config = dict(
    n_layer=15,
    d_model=448,
    d_mlp=1792,
    activation='tanh_gelu',
    norm='layernorm',
    qk_norm=False,
    attn_scale=0.125,
    bias='all',
    optimizer='muon_variant',
    lr=0.00577,
    lr_mult_down=2.0,
    beta1=0.9,
    lr_head=0.00801,
    schedule='wsd',
    dataset='wikipedia_en',
)
Each number is 128 + 32 x the weight over its row's rms, rounded and kept within 0 to 255. Layers, rows and columns count from 0. Numbers have three digits each. The size before them is the row's rms in percent of the matrix's.

# layer 9 MLP down, 448x1792, rms 0.0989, rows 295-403, columns 1664-1791
104:116080156173116122159125127057141146150052172116119145128144139133237111110174129128134097118127133116164102108121166134143073148095094064137122164154131148104116098100068107115109037185139082071056109188162114191060096107097136124088166105094146125112121133134077123083131083191141146136110173128119113172085130127105200103072130091116122115153150119137190089168129094093028155078124
101:090169137151153124125119072101082163118138147159152104109145134157187178107142155101094166140081119146130075049071070105156124097098100163120080079118105121083116179098101099097170066127128133097130136166166094090156121116128164075121086166129126127109118103129067110111141104147154148117181141181138181133143113115159186059058142133140046123141167102122121130182144094109120090112121
102:074095150144147145125137170108109146131139134104095137145139148126103108113126099090089164119133136136207184100128132147141030176133165140141162133156141106148153173108121125142120106128161098108129120125154194121097137122135112164134109100081150182167163093130111104184140079147172180087116075148125070117098186109117113085132140123169115112164138117172160131132146073096161147166171
099:110081099175214128107142113177147091153124136174199139113152157078178101135127181119112115229134128145178167183152148099148181158146153107077101190164077182081158106146134112143153149112146171136132137096148137101155142154169146194162111128140042149107128104073126109158165156114142089182142193126126140099113103090079168138047151117081128131130147114106141132071134115144132144070127
097:126208113124064134072061094170088148171130117139149102115143099109175146092145101099099164177186109123136122102126097163162054077146163115087129109078108105168090130124171125131104092132115137137104118152153090168002137093159125124189144149105106067097118071170117162091085129199135137119111134194151107160078183114141149135064206129127153110124189128074074160084133133137138108187095
099:138097128129033085079095190161128053077168116094123136115086130088068124158134154122095104127108083160124169098136123072133138180113133032151091113132068131118087115131133112177119102048077101099096165069084115128130123135099142040157118126131074055090114092172105144086142151115065101103177094059131194149143154083127103047136092129107145133151064098144133165108152156164168047089102
102:116131114088109105060109150129100121147069181115110158179150135143149112173114110129081121146115136126125055166126120085076104126112160140085137168090150141130077122075109174138147166065068142118133126142041112107124124138149132148207088092084174103098110124089128108067162171176135088110128171171149095147089123154106137159111108142113108113105105102102075113103111158144142133128143
101:091122101165088141175190162108169155173126086111096141145082148088153123162114157104148113064133141070159094058080097102145143100138084070168124133175142147131118116164106110113153093148086129115096110143083133119114076063114114186124093128119141138167133121096159165092146118146085113109084135202080116071147112161141127085163139138197103087093124142123100131069136102165143108147122
100:151053150124146165139167138226212151120128160153134045153186113144099137068070192151082117075111138180145128168148081075108137080087185161126109139077183162160118146089100128079146083165149121067154131064184076189137130142153108135106236069135143108113062172105148145105144057105124138116154123119132144148126112103168139106132124120148108131066155110153112094092119130118140145167129
098:131150112117100142090165107129105091088135063127131147132082106099130098112136058145097112159156147160090115102097116090095097188054121044149134139139147216103132113189109086050064107131081128109105108064096152154163169110155112125117087120118072181116096134101088109112116097130167197078171089111110039098134179115138110130094063107183123159123118121118133172077071106115085159132069
102:087109119136130167122141053064070113154080097167166128052100074152132090078130136129093141095082155118127088115139138152078107094121079105117146125109121151108075090106101130120083120139125073090136124065094128122173130117167062160096155183069132097146143107120097036075144099136117106081104127101131125104136109113112139133186080094121129141085116112139085131115091071114134148139126
099:095157158101114151131122104023083147171188147186148128136132119137075118160087118106110155166123117098171120142142153113143122161159133130139176115172121046093049137083142115140134100177159139147131132174175122158147104100140176126139121156164151100081130097115146110104218096071117089194166157180155052088151142168150115163077137144122106141169079143084128105105164142151172104123099
099:123011179189111130101101142127104069152119120163109163105115117105255133112168125136154119113165090144125111060151107077149146096135140113117118133130163164098062123096100150155087111119091086145118120105159167093174150143162121120089177116178169145148166088139192112096075107181150167110140141066133203167084159155139084070130153149152082145166165095153115160173150105099151128153105
100:128159064110154122107176083123139119196100122096170167100156106150159091094120130154114117169144152170099139122164150139195038149118073144116134119186112099082147110108139156133156154104114163136114183104109111054147190132158147182094160136166138103134142169120143166088184135099112145148166064214147094132137147108142106109155135122122143212117153110146071151132126145102093129154128
100:127164112138117160138107107093132167170193121191108149134105152122143146127086120069088121071175139161099093132100123143111121141150133127112133168149127136080132107118120102178137158124154082106089187101074076099133150137121202100149110188134108149121068109054177123109112192155188138150111111128113127118159102102103133118125140148138161131106075126128117142108068052067182089154141
098:152134119089118120106162123046156178133187046110128135175137109095076111178112130119083157083156191092132109156092100095150139151107097106123130117106158074125148119131101157115096132114110159109164180132118089087177137165083080103155083086067123130102169127193128182147155101128116118114143134130132111076154094154169093127052095115136047146094114132141066130103159150125137159137121
100:073164081203083112139165122098109069127143133108150138127127121130136142105088128124103144183090173109098173159133185127104138152137106090109089152134149083179131100121105144141136200144127106119111164112134209133147135131168155122155100107125100162125060209115146108081104118148089146075140075126134088186061162122137154138178135156061117113147164143129104146141067121086157121149109
100:118127131113102115172066156118085139125158117121138142086122107148105086132125149136146153168187078155099129123105093115161065152076111162141151081152144156166165160108164188155127137121141073170113155088168097198126139127106158128152177088074203061100134106121121182092096125127138120085136092087103123126121114118106191128116166137132125134147137117116111098135107132091068141086162
099:054089111132135145081116145138118037127163062172125094165113160123157168114161131140135112172169125176121165126081165187140120131123107094167114094123146124183146124143095132115111133141113151106132146128155178101113148149140137148148088113067067135091108138125174109077127134161113111136156135093123166154076089131142091108102061114141132165154124096070113132176060120104101165157157
099:113073180137193119129134114109089121113138112164170172148176126122134142147186130103107137090118145061123123120120147133149111124121099171068188125075111158149083124138135142168121109114165134121131191070172145141046156096136144101109121113100148078110172124175135124114096090112096129112106084120160153073133162146146105139117108091118137134142124114154117099141084057145126131177122
102:065143114123107154172154095152097131113140128112128158071071119114161134138150122152176071106067147192137146143125102124060170113156155111095182125109114103136089091148107128148176094073129114134133177075129169113098108070072196110088099164069136127099109110113122192166119110084114144075191141088127096151104159068062140154101119144141100095130102129094098126123145154125114108138109
098:151124088117152150167126112127107136140100111087180163095093082218108142120103121110114120109119148104143079148088098118171179138074152127159099174133139179116124098116138112117111152114132099133145191125177092181062128139106088111115174133089083115109078149140133164184098160111086113126138072201177158090095123064092108105094118132123117119105176101146171134098166098124119113122116
100:136109108128125087125139137140153172192127131137034095166145178088113104151153155126098157196136149157112111153140155135140094156084197078152181180077134140124127104101117156155143163155099153081163137146155123137124115129143130115101140168143158148097134130141120147164093171166162163122113115152107073121183161090118144140167150113150122133116094116157124115091160139228124120126101
101:113118170168178143126112123200135098130112129147126182177099167133033181164141074131139174088085123107127134135135154123108139118174134197215090127146147129095164142133097162129132103135160109086143126193169120126100205063078152135122137097093137182104119152124140145141116117153147129085135158072107135123140125133170170176195099089150144085116156128076116127142110124140107111168120
100:038117127169131130134161116070115134101147091084129120175139090088105143086174199154106139121089097128118104122090111101159090097133120165152097145134130143128135134166142116123165138133126130107098133156104110116167097126145131125062083103136118110130140097115186107126091098140140114120123173103116119119100118123109090125106026089127120114138137127104144170073086089108108101135138
100:106076122108139161133127172200151156110056166054132140152151081200128118148125127190115139113180080103157152159151168118118068123123128153126165097113162161144077090117094053076118145120064152114186130092135128114126126223143087116123121105117166104083090159155056124148107101142133176134103112170152131127108138089100183125131134167170134100145156140187138136061092138125120118081141
094:066140126148080076117184118171191095119136096176155151224124109106129193059148129135049118076124124132147108107132127134150098085061087128128097208101173098116140138100137141155090174077171129203152115120107135082101114116137111144221165121085111160106151133112115115096163164115091132164070145121119155153092117159090070173149181144092105162132112092132107135124128169118172113143073
099:123120085129127072138097113141143125097161130110131092186141093106130097166153093094079104120110163122140160074064130085175156113136116081076164184120127170134083179157114101137167162137069060154072093112171095177133153095150117122177140117103124106125124118109165143162089121088134123141106163138111156195167177120102134136116191149161115113082134140106117181068127161104087110135157
098:128095105142068101125139181065159086132177047168092111141196135099153136118050116107072133083156144163138090129115101128091091154178160133105086111095127152111128129109110095109117129033141146093083152116155093135127146124157071150128116135061164136125137129149111144097096156150158143095158152129127163199140121127105183130071108142152145066157094134138169137079098171158129091168080
102:142121089079165154098166119063154159063133127204185138121136103136102123164121175139112165133104099128089094129143115102188138157129057125155128101118099131136121089099117092110113170114111120086158197120159140138169142071177102169140109118153112153087139216083087108113095161197104082169139117106161167092118148153123172114143101118071149157163151165085176126116066139150153111100119
103:190153099127130171134064164205084081107074192179153154155153089074168082131130220150168082129132156159097169178143128105141181081170162058138139200113120134138151136214159186126093124127069147137124124196127094110119096124177080113073100136150150129139148107143191153089148116126099115149151123147165133113139169191132154104112191119179085099075112116148141095105155096094137118159142
100:103047120170095139133034080202119140166076063179133123134160139121159128120140144090127163220152152146068140209106141176107043197150141061100123138139104120129159104161124126133064092169142199156105176179096106160149133134086133205139088103127096126114150173123093122073085168085114109148097127137146138132108133164087134095220132180155153098110150086113177088102111130114141117154036
100:134106149164141130107135135137129119103199057153112178161106140133143099127152186168122184133150191139146155144194099183156134049132142125170156091093098135217156135156143128129076163117131128087124194139121139128139157088065042153139178154100180138151090126143128149121121113070092157141181144097147094130089135189117126137142131118195152112139101153120114118152067138131151132143080
100:114145124170115120065098157070085148130108133138105163061150119085173092085152075165112138088176107075166056120113154154098102066074072156130112115104106206157148090164195103114102156156119132188118132117055119154109160101133114093112171162128063137074137158097119181201123120114134131084134090134130183136154099151138172069168141097111146177125104197138155097108148113166118126090127
100:125055133096099138142120142109084094124092145100158060158069074072156120095104163132113059128110191141129129107119151147148118137085148181094150082137112125118098096127124145104128088145139043153134134120084095125021153117146112121139141118106150096056106199139166138144105065114109087146146095143095181141119165145161182148069065178093169133111093068093114135119121199102137154154130
094:126172133104144158149195123057159115088094140149087163145087085116155116192125081091163121130128168142156123174136161122088117131184170085126127170069096091186112124130104054117149128170175119171105147212122117147127158143119101134121157094132068148135164151129059102116151157118135110104113123112138109080110125117130059142142146059104159148110131174135171119165193088113140150104151
101:155120132078132124092165140210182138103186120148128087122162144145151172114140119125119104105111090126112122088187142158096184154143117189116151106076083117124174095187139114142114136150097104162110151127074135139156140101116178092182130175153116087101134174158186178104149123117122066153151150107125106179118141176083141132135119131157096113156140170141151145132078129154101082129124
101:074095074165106159089111108166109160088131114153151187123138108109127112073177158148172102183149141130137136167181081133106171146135091128144101144061132110125152085148115095102196156110116179051131121187133113124130120135141138118105141175143180102160100163132156177113097154164068093137154089149162132129163149091130164171120073152122121166159141106077147160151151118106148122141054
098:125104095101114151109109120156104139034202141105155115164111092160079157090115142097084151104130108121120133099152143147118104225168101122129085150070149139101132135170110173165143133093130089091136118118194115128116175141138146143130193150167141116094112154122124120082137166159123116123160134152153160114170150119142118119141162130166141145123141208115064136146140151136132073108144
103:153252107184090103050162138039154061083078138070170136110140136129129092122167134081127142108133170118107113174144087143120123162126119123113135152187127124100141138108095146078095176143140111157135144120089100198127102147128117138105092156125065099109143177134103141227114112124105138127151152078081098092171161120140105125171121101177190115128098087136100135113122093141118118156108
103:103124112099105144136137149144137175112127107105168094135118187145151127186189177131130082123120100065119126138108135136096160137177161156107157158095149084154132116134117137144109112063100160143151137160087173123119144105115128127197152088122070116092152183144109132126153161149136113162128139182112040150127143144119100145167149163156140078124212181136157218213095081145134125124099
100:082162121132177123161154126094141119170143117201110128140137141191078117076169104160148116119099149172124143101122096155126142141127084139171164107147084111129176136060171137150160103203159128129144113169122163131150166095143141176163158119128201064150141124154135175148182148180083169188137095118180190085050197132118116108169165122139091104117108105135173098158106071094114149101093
096:141172076113075118107125128109151049109128083121161156125149086142170119083121099072110139143049187129072118160112069112165178105100119102152143077113171192171120153164124113081078188126111158124104102129085102140145149119166109155106143023113115063091109103162165095107124112127064123151095154116124187115084101157102069133088089114082123067110165148122127152182148115148146152161156
104:091144124144181126115115169158168182085142159180142151121186121094099120165072098159117140089121092162139133168139098115133085104107135148162129141101133098141130150158134089193129071108098158126113130108114148094140183135170121047132078136141093133083170122177137090086108156103167102076155119127170090136095121117158138083133136162108156090137147142171173111167133162118097133135157
099:168092099108073076087126122172132135185128159078092095171162103099164105143108116136158120082181143098117152234138183081084166113104176160111136092130127156104093094131091154151078095155078130149112149150144145158124067109137108138109141153117123125125162060109159177103080108161164187122103114159136128118100167134116089162135069157122130084140141160166084184080153119106109100149149
099:144179113097126097146102161124103102138135154138145167070134112122155127085095119082125160116088078196160148168097156145121132106173130103153103127092120103115160127112135132154077180152121188088126109161110181133127077153108082120169124098108210117134110137077150148149165145077125147197174098151152102089215138171147172120126130165100130101183153116103102169121110111156126134172164
097:106077130117074153154181175127087134115138144185137150115142150144029160156118113123118098225121184149125051120099078146138095150117103172140141158110174111026046104117157112115121142108157105123097109088142113149116112121142116223155070099128108092079146133126153126099118136114111107101134111164096149112116148104102064133104185142168149160136083130102127111161168092134134136119097
096:130088085143194123169072145115114161094105114080090134157133165115127123132097102144144072121127131132109156043108099144149157142151116136064182112167091091085142082112110117118131092166118108122108161121120099092131140097152104086147126170031112126034144143116087108212119117120086120128130055142058143172115113125157177128119119166163116135101163106145052095171133158153085172149055
099:124128127126136134157171168139130120178131169140117129143171116136211141153137049058185147185168175045095112116176121146171191137155167099168072137143156128115159125111153124148161155044115153159121087122136066102135104130108124167133116099095080110157120118145086135142099163048151128176118107102164172165128130186127182074079113176151124066170124179149127116156114150129160165200153
099:191219124145145165082192087155137063081097103172138116148088099167117115122165159166096165159086143125114081183112125147116108139169122129122137075160129149135079108178116145122127092102136169117185107128116128122143152129146126113094152129151158143133134166128084124082114117144134067158118114090118105111079100162138079113156085155181102132119101092173139141114163178160161134120109
099:074075120155115142151064112095120095172135129131105149141134129161134066118124155130106124108119179153081127179139213202148075114172166125107139111143154129141129119139151118157159115176175142118154177067121214136173112130150150082167118158150160120157110097096152080108152181136148059173127175121151107149140174162046172159168121132115166111170125112141181129147181206130187124101104
100:159030126104121084137170063160157197129092156147072144099081140182147126161099120122118098163173114130100132105105157109058103118097146104123109090127090133154111098149063139133126060149144150123050128061104161141105204162186136157111132147165152114142105106064100107119113127085135146184174163110140072113133096105118153076111126140163146093143084108183209112176116157132143133101126
098:082056103161140138116188068063129090146139102052144142174119131097122102100120078148184081160145145111052065137094082142163150134093091171147117145170135179111138176120144157142137154121149151149143157110167120051114086116094080128088094137129112124172139189147108180108122109130127147142104067165140081148173162191157134130151041061155067098145142141122168095182174097125118093101123
098:161210130170142164098120165063141101168154125086159115080168082166122133224112117130164069128093144078181113123162139114050159061152147118048095196112141104114112123093152173155119088159125073114092087090124079161124153136133113111175142082109160118094145114115177086124081110146092149131149144114090109175163152143099126151143080139156101119149143084141165117129109181096117139147161
101:093185164187190112061169181144105143070181143081047131110126088151131122155196067093178129165160096145110176168129125118105129110131100093092149124123082071119101086071134143155130141133106116133132088111160121155117158111095110126128121126137111151097118105188116174101123121168108122160144131106135141175155140077169128236179091128172131094133119199097118139122087164106147135136075
099:129072115152119138152151134157166133154158135161151108148127173176156180101074089205131158183162163132168106101113175101164130133145026163154099154136081102123223119097099078126096147146141116120108100185150120137148140119139187076162151108144130119171115128085094091100139109154122136132154175142133174109125120225102147170095167143133089125108126155078136162134089141162165138154115
099:164101133089145091094141155147158120119150116119098148158151060113144143110112135118135092130062185130051081095148069130125147146097139105100148150134139058121140085149170074149090144099127179163097147084120117098087116170172089141123123078160129134098114146156143101182146121141112124136135154181145135125074122076139149141174174074101062093118144179147119127123102063142090153121114
104:144111130144121127048189144111096166186181175068150089125157083140123113127143159137118132124097096105122100112160121076117095091104165111143095130181087175114102104173124097159057158134170132069115113047103116167119148136139087120159142130104093088169132177117088118111119133208100149158155145104138040054126123115164122164120158161137087169106104142087078191172125123135113110125148
102:123096111155141165071150158117119191149138170119149158076120163088129177092100152179161055060113117077179122155126207172142111117085086119134122182133141087145149116148155049064110088099078127092117146165143068110152146107149168059127125166071179106101099138047112184129122115104161127108131151185107159097136132144188064112112167126148145141176132117111169134093122112141172139160110
099:109156091127100156101077158159145065046163034115067107095140073188110118090131068150200128147169084104136146137141209126117119135109091178081112122101137139108139136106099106170119104127141125093134102126127197194147103144111129093137141113121176136098096098115072106144139131186080080114166137138128125108154104178100140194154158064156088138091128115167167192139112134113133141100120
102:110208219141149102142075143255077106177164112099130117112129112139116129149111092135177141187099115168137179133122108083154081165109131156136074132158178139107149121152123100088126066144160097081144128121123161091094135122131115165124099140100141079131092134113191177130074153073114068196084164125086110119120143106130107101095115145109155100175073193084134200087129165135115108139114
101:126138132147067140128137177169075163109116092150106103127085077086097125130080119117128154153126167147145127069184159108128065148130105062184137073097131097145155103125119136125063194100151116161094129166180097097137225169069131103219151175138135173145055129134137231134099155154112111150077170106150144157114138137150149129081158115150083096093112156133105145123039120139135171151118
099:105154156138158109122125104022119132151127145112116126100095132105121117152159108119128144077130141213073147174102190133093152131091136134103137130180099136084149103143171100182145165129127147173086145152119110165098188170108091085144129179169128133118144072178177160157163125138134152144118082141176090116148106122159114130206161159211192110098144089128118203143139119160136071116102
102:136154107132114173090160079193102122091078159212119114138136124120082062134119110110132081151149145097049070121082099123109162086138093106128154118082133120082067122107098087101045098152102125121088116101118106133131115163038169164155104088101102077113074200166166156133118156065065152110088146111088151158126208088166097107156106105093113119095137090105102084122158109165024125131100
097:135155144130138080177141122232129118114156072108111161168142099135136094128116131126096105088148101091181164122158138139145113174123069157066137146140088068084061085129097142048212134072170137142117090141171153109132154105088135144150172146102092125149135119132109130148207111136073131118109139067096122128184163138161151149096146134098119071081172123078060131132139125086147112135119
097:138182119163117087150122090124117130132146123144094135148110120110120146169140155113149106130146126101110131140127116232116144115135126122116132143122106104095145135172162113079126124098104128128208138180105142168074111185086153110093059142108142142130092084165132138071102128132152076136132135055130077111125183141136104072134151105139153150138072169113156168140090137131066149136087
101:190129117121107160099128121133146101137175202115152127100145217144187172179133104144135061103100135142158153109107219116129144158107124147158083189129151132072137119186204076137186160152126155127081127131116127124159100154107159149123213131115049111145127137120151124133091100115161167133166136110113143082122103141086162154069116112108084102206146143148092150137187178048202181152182
096:118110131156076151080152093192108084061132148100139123159174123204154120074128143131134156099095111178120115107085027096079125116138127028129174136120148077126073164153139192161042182162160111147131153094131132073124065124136088121086123196114143130095105173178080152152069130124085107180133173112131118149131089121060187164085061118120092072085097149124066073097166122125119133131123
105:132102175157140159155154135121125115091134139139095090111125141150184136203127120122202120190121086161141093120119109134091109190155100119121105114092110077120151094118123161110132091127136137096062154092168183148141117117160188169060147134131176127185068168086155195101145077095118117125156072171089147095116106134119127077126163141149106125136112143075105171121064139113164129098121
103:152171107115209154141163092165099155144145140105156084135112099156189115169163154100111138080063091098120077136093126105124071116097133125160145166132171128123148107098102088150166105110132086039141096165106112094082121133080081129080158167088174176140119137091153116109109147152159104124122130161146137116111119105125169108129106167147156107110082071089168134084086184090141137124161
101:082168165117073095130125093146094102160156174115145140086136112123158090127081126123102144097124128142151140124121129139141188132139077186190094147107152125136125105147183133065172091092096145145101134063141135127094147096088138123165159157141068144079123189118128125163172096177108138193110146120152158062103123134118123081135139108153187171186123126123134169155118082133095144146158
092:146091088066149179156122145123164108155089107133124148164113120088090116117162149101121176174065157064153152114104149117127123137172149150100118098202096122132107130109107110133092139180135096094099164054137078122139118151038194175153165128169121112089187105139120144193106109115109122138142138170125193139183112107109085083142067139119094140150184118150120105162196128165121158145102
099:146160153036103141053171123104132144065140169091161106142085077128176107151125085108151106086129064152119112094099140117145144133063139156142143185117144122091121098129142072149120107111138070107098153137104086157154177157086158134057144144121111105167130130174064115158142146101121067134137147121066095153137088121177084100075111111075152102175121079077151096166119165137172066114138
099:120201159134124108110138079094158130140118102079126107120098105103133060142112085138130110183075086155126074210142143059159150120138147166107142128046126151170142105135141092140155180159154104069173115087144154114105103151128073110143116130127138113191131089074160122109172087216184141149141126158151130094127146087202097117161130142150118116131075100132142072168128140109118129188097
101:134117172101136193141043137215171162134136167100127117159053144096154124094164168162147105143094121085117183121135138198149166122152130206111128120137200135149154096071116180114158121117137111132181104157107140119156150165169094082193144140151093130142131091149149169089191086097108019211113145024149172148126060117133100100121136105116158163153154161175113082142082139167123110092106
101:102138186121096132141094149050177094119119144132120162095089093110091116094095137138087131088161126152144122192110123160174136088107193147137184062117131101112130133100112115103117095111142106149088061072106088139161135099093121130167159116122156117156144204108131131157057151121094120127126093127085082166089135112154087143112143123131168144122166144115109176084148122132106160111103
098:086112123186162135110112149150126090167085120139126167127164132096130141076060139113169165148115076119141137118111182119040140127180068096169107187197143174155152142144134102072134130120092109090128112074146157088162182100143122081144126104148086123126129150156132084096135093136153125085083160234076122113079128073168080091176167065139128107130136120147121137091124101098169098092171
099:129084150135175114168191191146133042120094114133135101142062080091100108101143171094144139071152136142111089137133131089117123087134080102128116105134082103143114119110100072107082099089072092093117108201089197113081093187110117167172111128146098138146160106154065135073165084167151075155182072129089112096158086138161153086167124177149133139127094135135117089115135106083079213123160
100:182041200152159123169127132147099138098106149075166162154129103103160074143152055159134118119163159182140127059188130118085146155172171099189092097163127134131160094096090185137125056142158114131092121138154163144194071106145187141128087127102156143175101144149140112147126096131177080116137130132186154127153132129118138116113102145077150176144148115085100201188196107132121113170136
104:177114141094168127055129107111127168157167108140113105060167131118126186117165132111131105084121052108172076112165090124115115073129153101100151163115110145166125128154081140162111142149151146157124113121100155136162202181119117115092157146150127134188138098117099148111134128118129110154166133080108148079126209184175124124097136157133117182084096094111207104150151147158175105103169
100:077097175146115165137189113065159051191108158177131098140110120171164079168125143121110066124135143169148121140174128171111137124141086130151123093157059105183117084189101096119086081139127118143088118114118143165099112109163127089119099122151091141120181090094108116101055153183175136175168158117074108160189086113102113135137096201095142119105174158144062172122110088128112127119129
097:138077147084094148112178122126177132190139122156163118133095131075091141170119136097093156144142158073148155131115173107120115123093139055084152031083098092101107139118146089134169129140049103159108153134091143144107140088146109177150074134135146145139140115064168077175105139112119101138134125106118133137148142129100176088132084104159183131093090159144144163122157181178125151102170
102:152195109143056103098082156059170134100110162098198094102096107120083129094138194089142140126133133156125148160117133133175127157187119124107168098139108117058101104192151133118123151146075092191213119139143076124142106061137114127147117100115056100155133121080090156217117110130153169129123095150091127089183154159147099130152141110115094108116086104130091079131128112089107115136116
102:145120090157135081123058138133118111148177126151179117126077084141119132088070162129128120073188157078110163091102131121100123192127032079153144123106138150160156105156121136150098181122090163157127134151131089169134149113172126119190094068194131107108126133111140106156153093120084195096122017110147121175108171106125117129106156099114115070119106139098121120125131166150167157084124
100:166179206116102165164073169087175150096121122083109085087130136136081114189154094127138093138088085123119124150077121113134096148144132130169135130104154089077138167139147183131102127100120135123092167160121124148171138144148123174107115144124081186125134055100134115149105134156196132135082172100105126145154071161068111142124147175165140075175180104153066129103094178137143124080110
100:108096138136038109096071197131148154218128141126174146094138159109144121156141146159153188141102074091137175167134115065068135162113239123151147098167112113176116130123115150112174163143097105133137122097146128199090110139174162118112108090112104120126106158126149092105103110149087071146126155138148114169093156154071087148125114088173117097130153069112160172109116176128103053143165
098:143149179161096153083144160189152097106078128058127153137176168116162128142153184088119185092104144106147131078100113115171083166119145100169157145128110140181171164155096078156150141131187126098186142115122153111118138125156136088211086130150206137109138117170100109205123153110168133093116144154089157100126128165155191152153065206104089071109155156174143117151125087172120134112113
099:157170137127108115171129176154153145119123143124146142156123148153120146118095113067191126183117115068159075093125107116087177126090110209099101113096138103170219094119133146120158137186125189076168114052220087139095081165059111131077096055103123111102091137095177156189140141131188141181109065151099128091096098075120100173122122056071167188116137124097150112170180140192127127138105
100:117044126105082103151158112029151154106131129140146097139167079137053054141176111183068093104152201071136148079150116142177095123144142172101173151096100082162144140077037189154125146181175114111136152167111174098129079150074141157113156150189174114139140148122072137141110157137132127130157096172066105127172132084138217036129139117110117154103130092134060114124123141130124017164160
098:111166171118192150182140120205200158184104104112142140134141119153157131117155066160147146146096100134162113131142083152147135105099097117185108096162102119142144141133150082123115130129155064111139158193087163076136079096097172143074103162112192165159149116124131146126167121150176094212110107084127202131150118154040167195092149163183059119134088136104162139118143176160092112136102
095:183155159140184136119152149129100165123175059136099126056170204095170042176148144145125173119195164098082104085121139116085171137103075170109150101140130148125097155140152196094128150143119097135127237169100157114175103080127169147134106126125156167148140199110159087197146146132143146089151199180137158148127082098093048119112151134116066152149063108111113168161143122152134169175136
099:142097128129150122142071062146122105159096157148145122147154120138043131180084168106091113124147159159188086127180125109056214127112169120087124112119096146149150130150119092078159149105150181144150111059064107138096096168129161160093101183081112154152079175135096134124144164150104118109076135144121184126103058138062096094141173122141146079150139153133161150119197172190091111136135
098:126125111164139141114112175150181158094176135194117120164152132126201076074130140088124133098083155152108135144090166139096104143135103134189123156066099146138125159188136137109128122143111066230124117064098083134121109137163059159202137167118111154138115059126098135101130104165123119116139118154154124197130158111147052168143144129169085143158123119120161079172123120153126173088139
100:158123098144077095146176171171145074096140125074114079122176088106167137161124113130091107078113122116158097109119102168141170121118115082158084132093144112172145140112145114150124140117131193119167144071162126141136064164081129112135068077123105139089171122107137123077094133052115074119136174059169161141122187112154156200154051119108078097137134114101087090088158163144092119113137
097:162114202093182132120118087223121103110145104092110158117103144184164162107187147127124141048055117102143089142123091137158104175142073056130172107183164151063144116125083112136108134109178114209064158137158142133173172184133139153147131156136086127153127123154086107102177120176109140150114150065165194111117104118138167086165129118075072120143122128121127135141084096105148111108179
100:164112099105144148197137170112124106149115095128142114153130150181134066136164132110123113071133158188124143161149152168170152181172153117158148172081096169116116113192155092140110174159120096094151132120184087141089145185110107091164115133146083089125129134078127144168071191102175123081115131172093127144114113149078160129120089133120144095117140157135164085122116129132158118108143
104:095074061171119160093146124223143181128118120096112157097198192102128095157081052148144136213079152166129107127133151164117085163133124142119137121119173113156164113140185119104167102167110191129093177184131134116105092139130141158183098087171063147129148123073084132092140048107125156121108181094107114100152100075079213127127162106181130163157075179106053091101123108126128179168148
101:097219135146094136151168060191149084087126118144119131094175152113136117168144105096108149077189140102071171187119078093173156120109100156127126116156077136122109155130089175126063181124130142105083123114091113128141151096117107146112080148185123178144125142121131101130160198094085095155093152095157129165096099129114095148096162156129112097101068096153144149123199160105078063153153
097:164129145117187123103113099146181143109126097143124103137134141112116110101067103167144147040104099097103154109198103077102133160121148108089135108173136120133113179172129170116103108103143142107151094092120106165154134109084152093112154076148100062158127163128098146167143107083135099137157151127169147153125181117130080086077024133132106115099136119168134152201118154134101108115085
098:131189107145103089094118087136123176150082146101086113075078102116174141100104150129136085095112161184125120106139107078137152082102099095120138035134168151065093165058118123149139137125163142084158168068140205114060131127111142146097097043075131109144156108112153073098150146118053086149137086050140098133108134116100141151153082097066128149051147167062104121151100120126159099086144
097:096129134138129109140152155130107069182112129092114140103123080124041160183131094096116127117135110181123109142104124090155026090195111104107130127121061140152135111182134142088116189128152146098166105162184131144146109114186122098158061132143078165107142144090106134188189127085153113092150096125131128183170107149107151114105161113107123141156105078165081080157165136124079132086125
101:117130100079113097138136120106146100105111122107151121136176154126169151083125130105143112086132113099163090172117176039131188079143140113092149090168093106143096095167146121143078128170129113118086096100161089120125164146104064121093128101172070077089099122154136098156119111118165149094103104143115086105132095128173167114148071125111113130151171121116080140164090157118156140080138
100:194117172152091173153138154188105079070132110116083151139171136174147132103124089127141137145119143191115205121182082148143147110155180109123111139117163108107115111068088135114156140144123169087145133045151114080069147083108107137160148136174197091102126137161118097138122157124126061180118169091104115079082116114135145079119174202116089168162113137149109119160106094110151126090105
101:115062149131135106171133189196092109110125129160109148106094110157074123152117107121151084124133091087151090122112099157117109140104126161113115118110138130139151164076105187142118102114203102129117131098098183076087142132038132078118117146123173096121162115103103078118114137114088089072059123147145066109107083085134120111117150140108085098115130146131113108098157096127068112138163
101:101185133146096103087101158225033110181081083132125134127089109101092119128090169144161121143125107119158176039082107162136151132139139122163192100119069129151145137096131117107049150110161001116116127169232157098115185155096174143164138091117093099174152033109139183184120082150137070154149135069090113126070118127149046122109128095072108191117132098139083073141120079120152106112128
101:140095141154129110109142131160159151123105072121137074156110085159059117160202108119128139133114087126168223138115098170202131166139171086191170072135176169137122088137128118128102114182111144149120156118125124086103085077133165117174141093092107135122132084102149133121165107118077144113122133146117161127093042066141131183131130093128122176125122176132145123160176091167127138130106
100:141205168149111142111143086135140190066052170137077149123119057093142168147190103111091131125221063135069157134112182136099000190104129118118105142169141153140165097077108137148166128089129123191120136143126158104142136077157157167131106130138108082125141129141136209139118167104130112151149095136133145107158170094166094108195085143111192156131121077150165134106092164076132167109084
104:119061104128109101093114153172061130166175113175139122072151120137173159083139162097098219113091073111138092102172133139169115161111207116157144177086147117162162102124119126090120136120142178081173151117167086089143196102178111102161142116109113143147144144125074135082091194142130140106156163142127103135154151124148099109142141119198177189100102128124118143124147176185173120179110
098:137135101090095111111140111236164101041159158129101112116148124145196145155135128106128158079100136138135132117122156132147169137114101185181141102138134158174125159103146113102178155131169090120153104169148113196026142103130134111075080090085116145083146110152126088104127158120094096118062145108100138155126155143113160068115091123171154130218140121135106084156057158126116110120070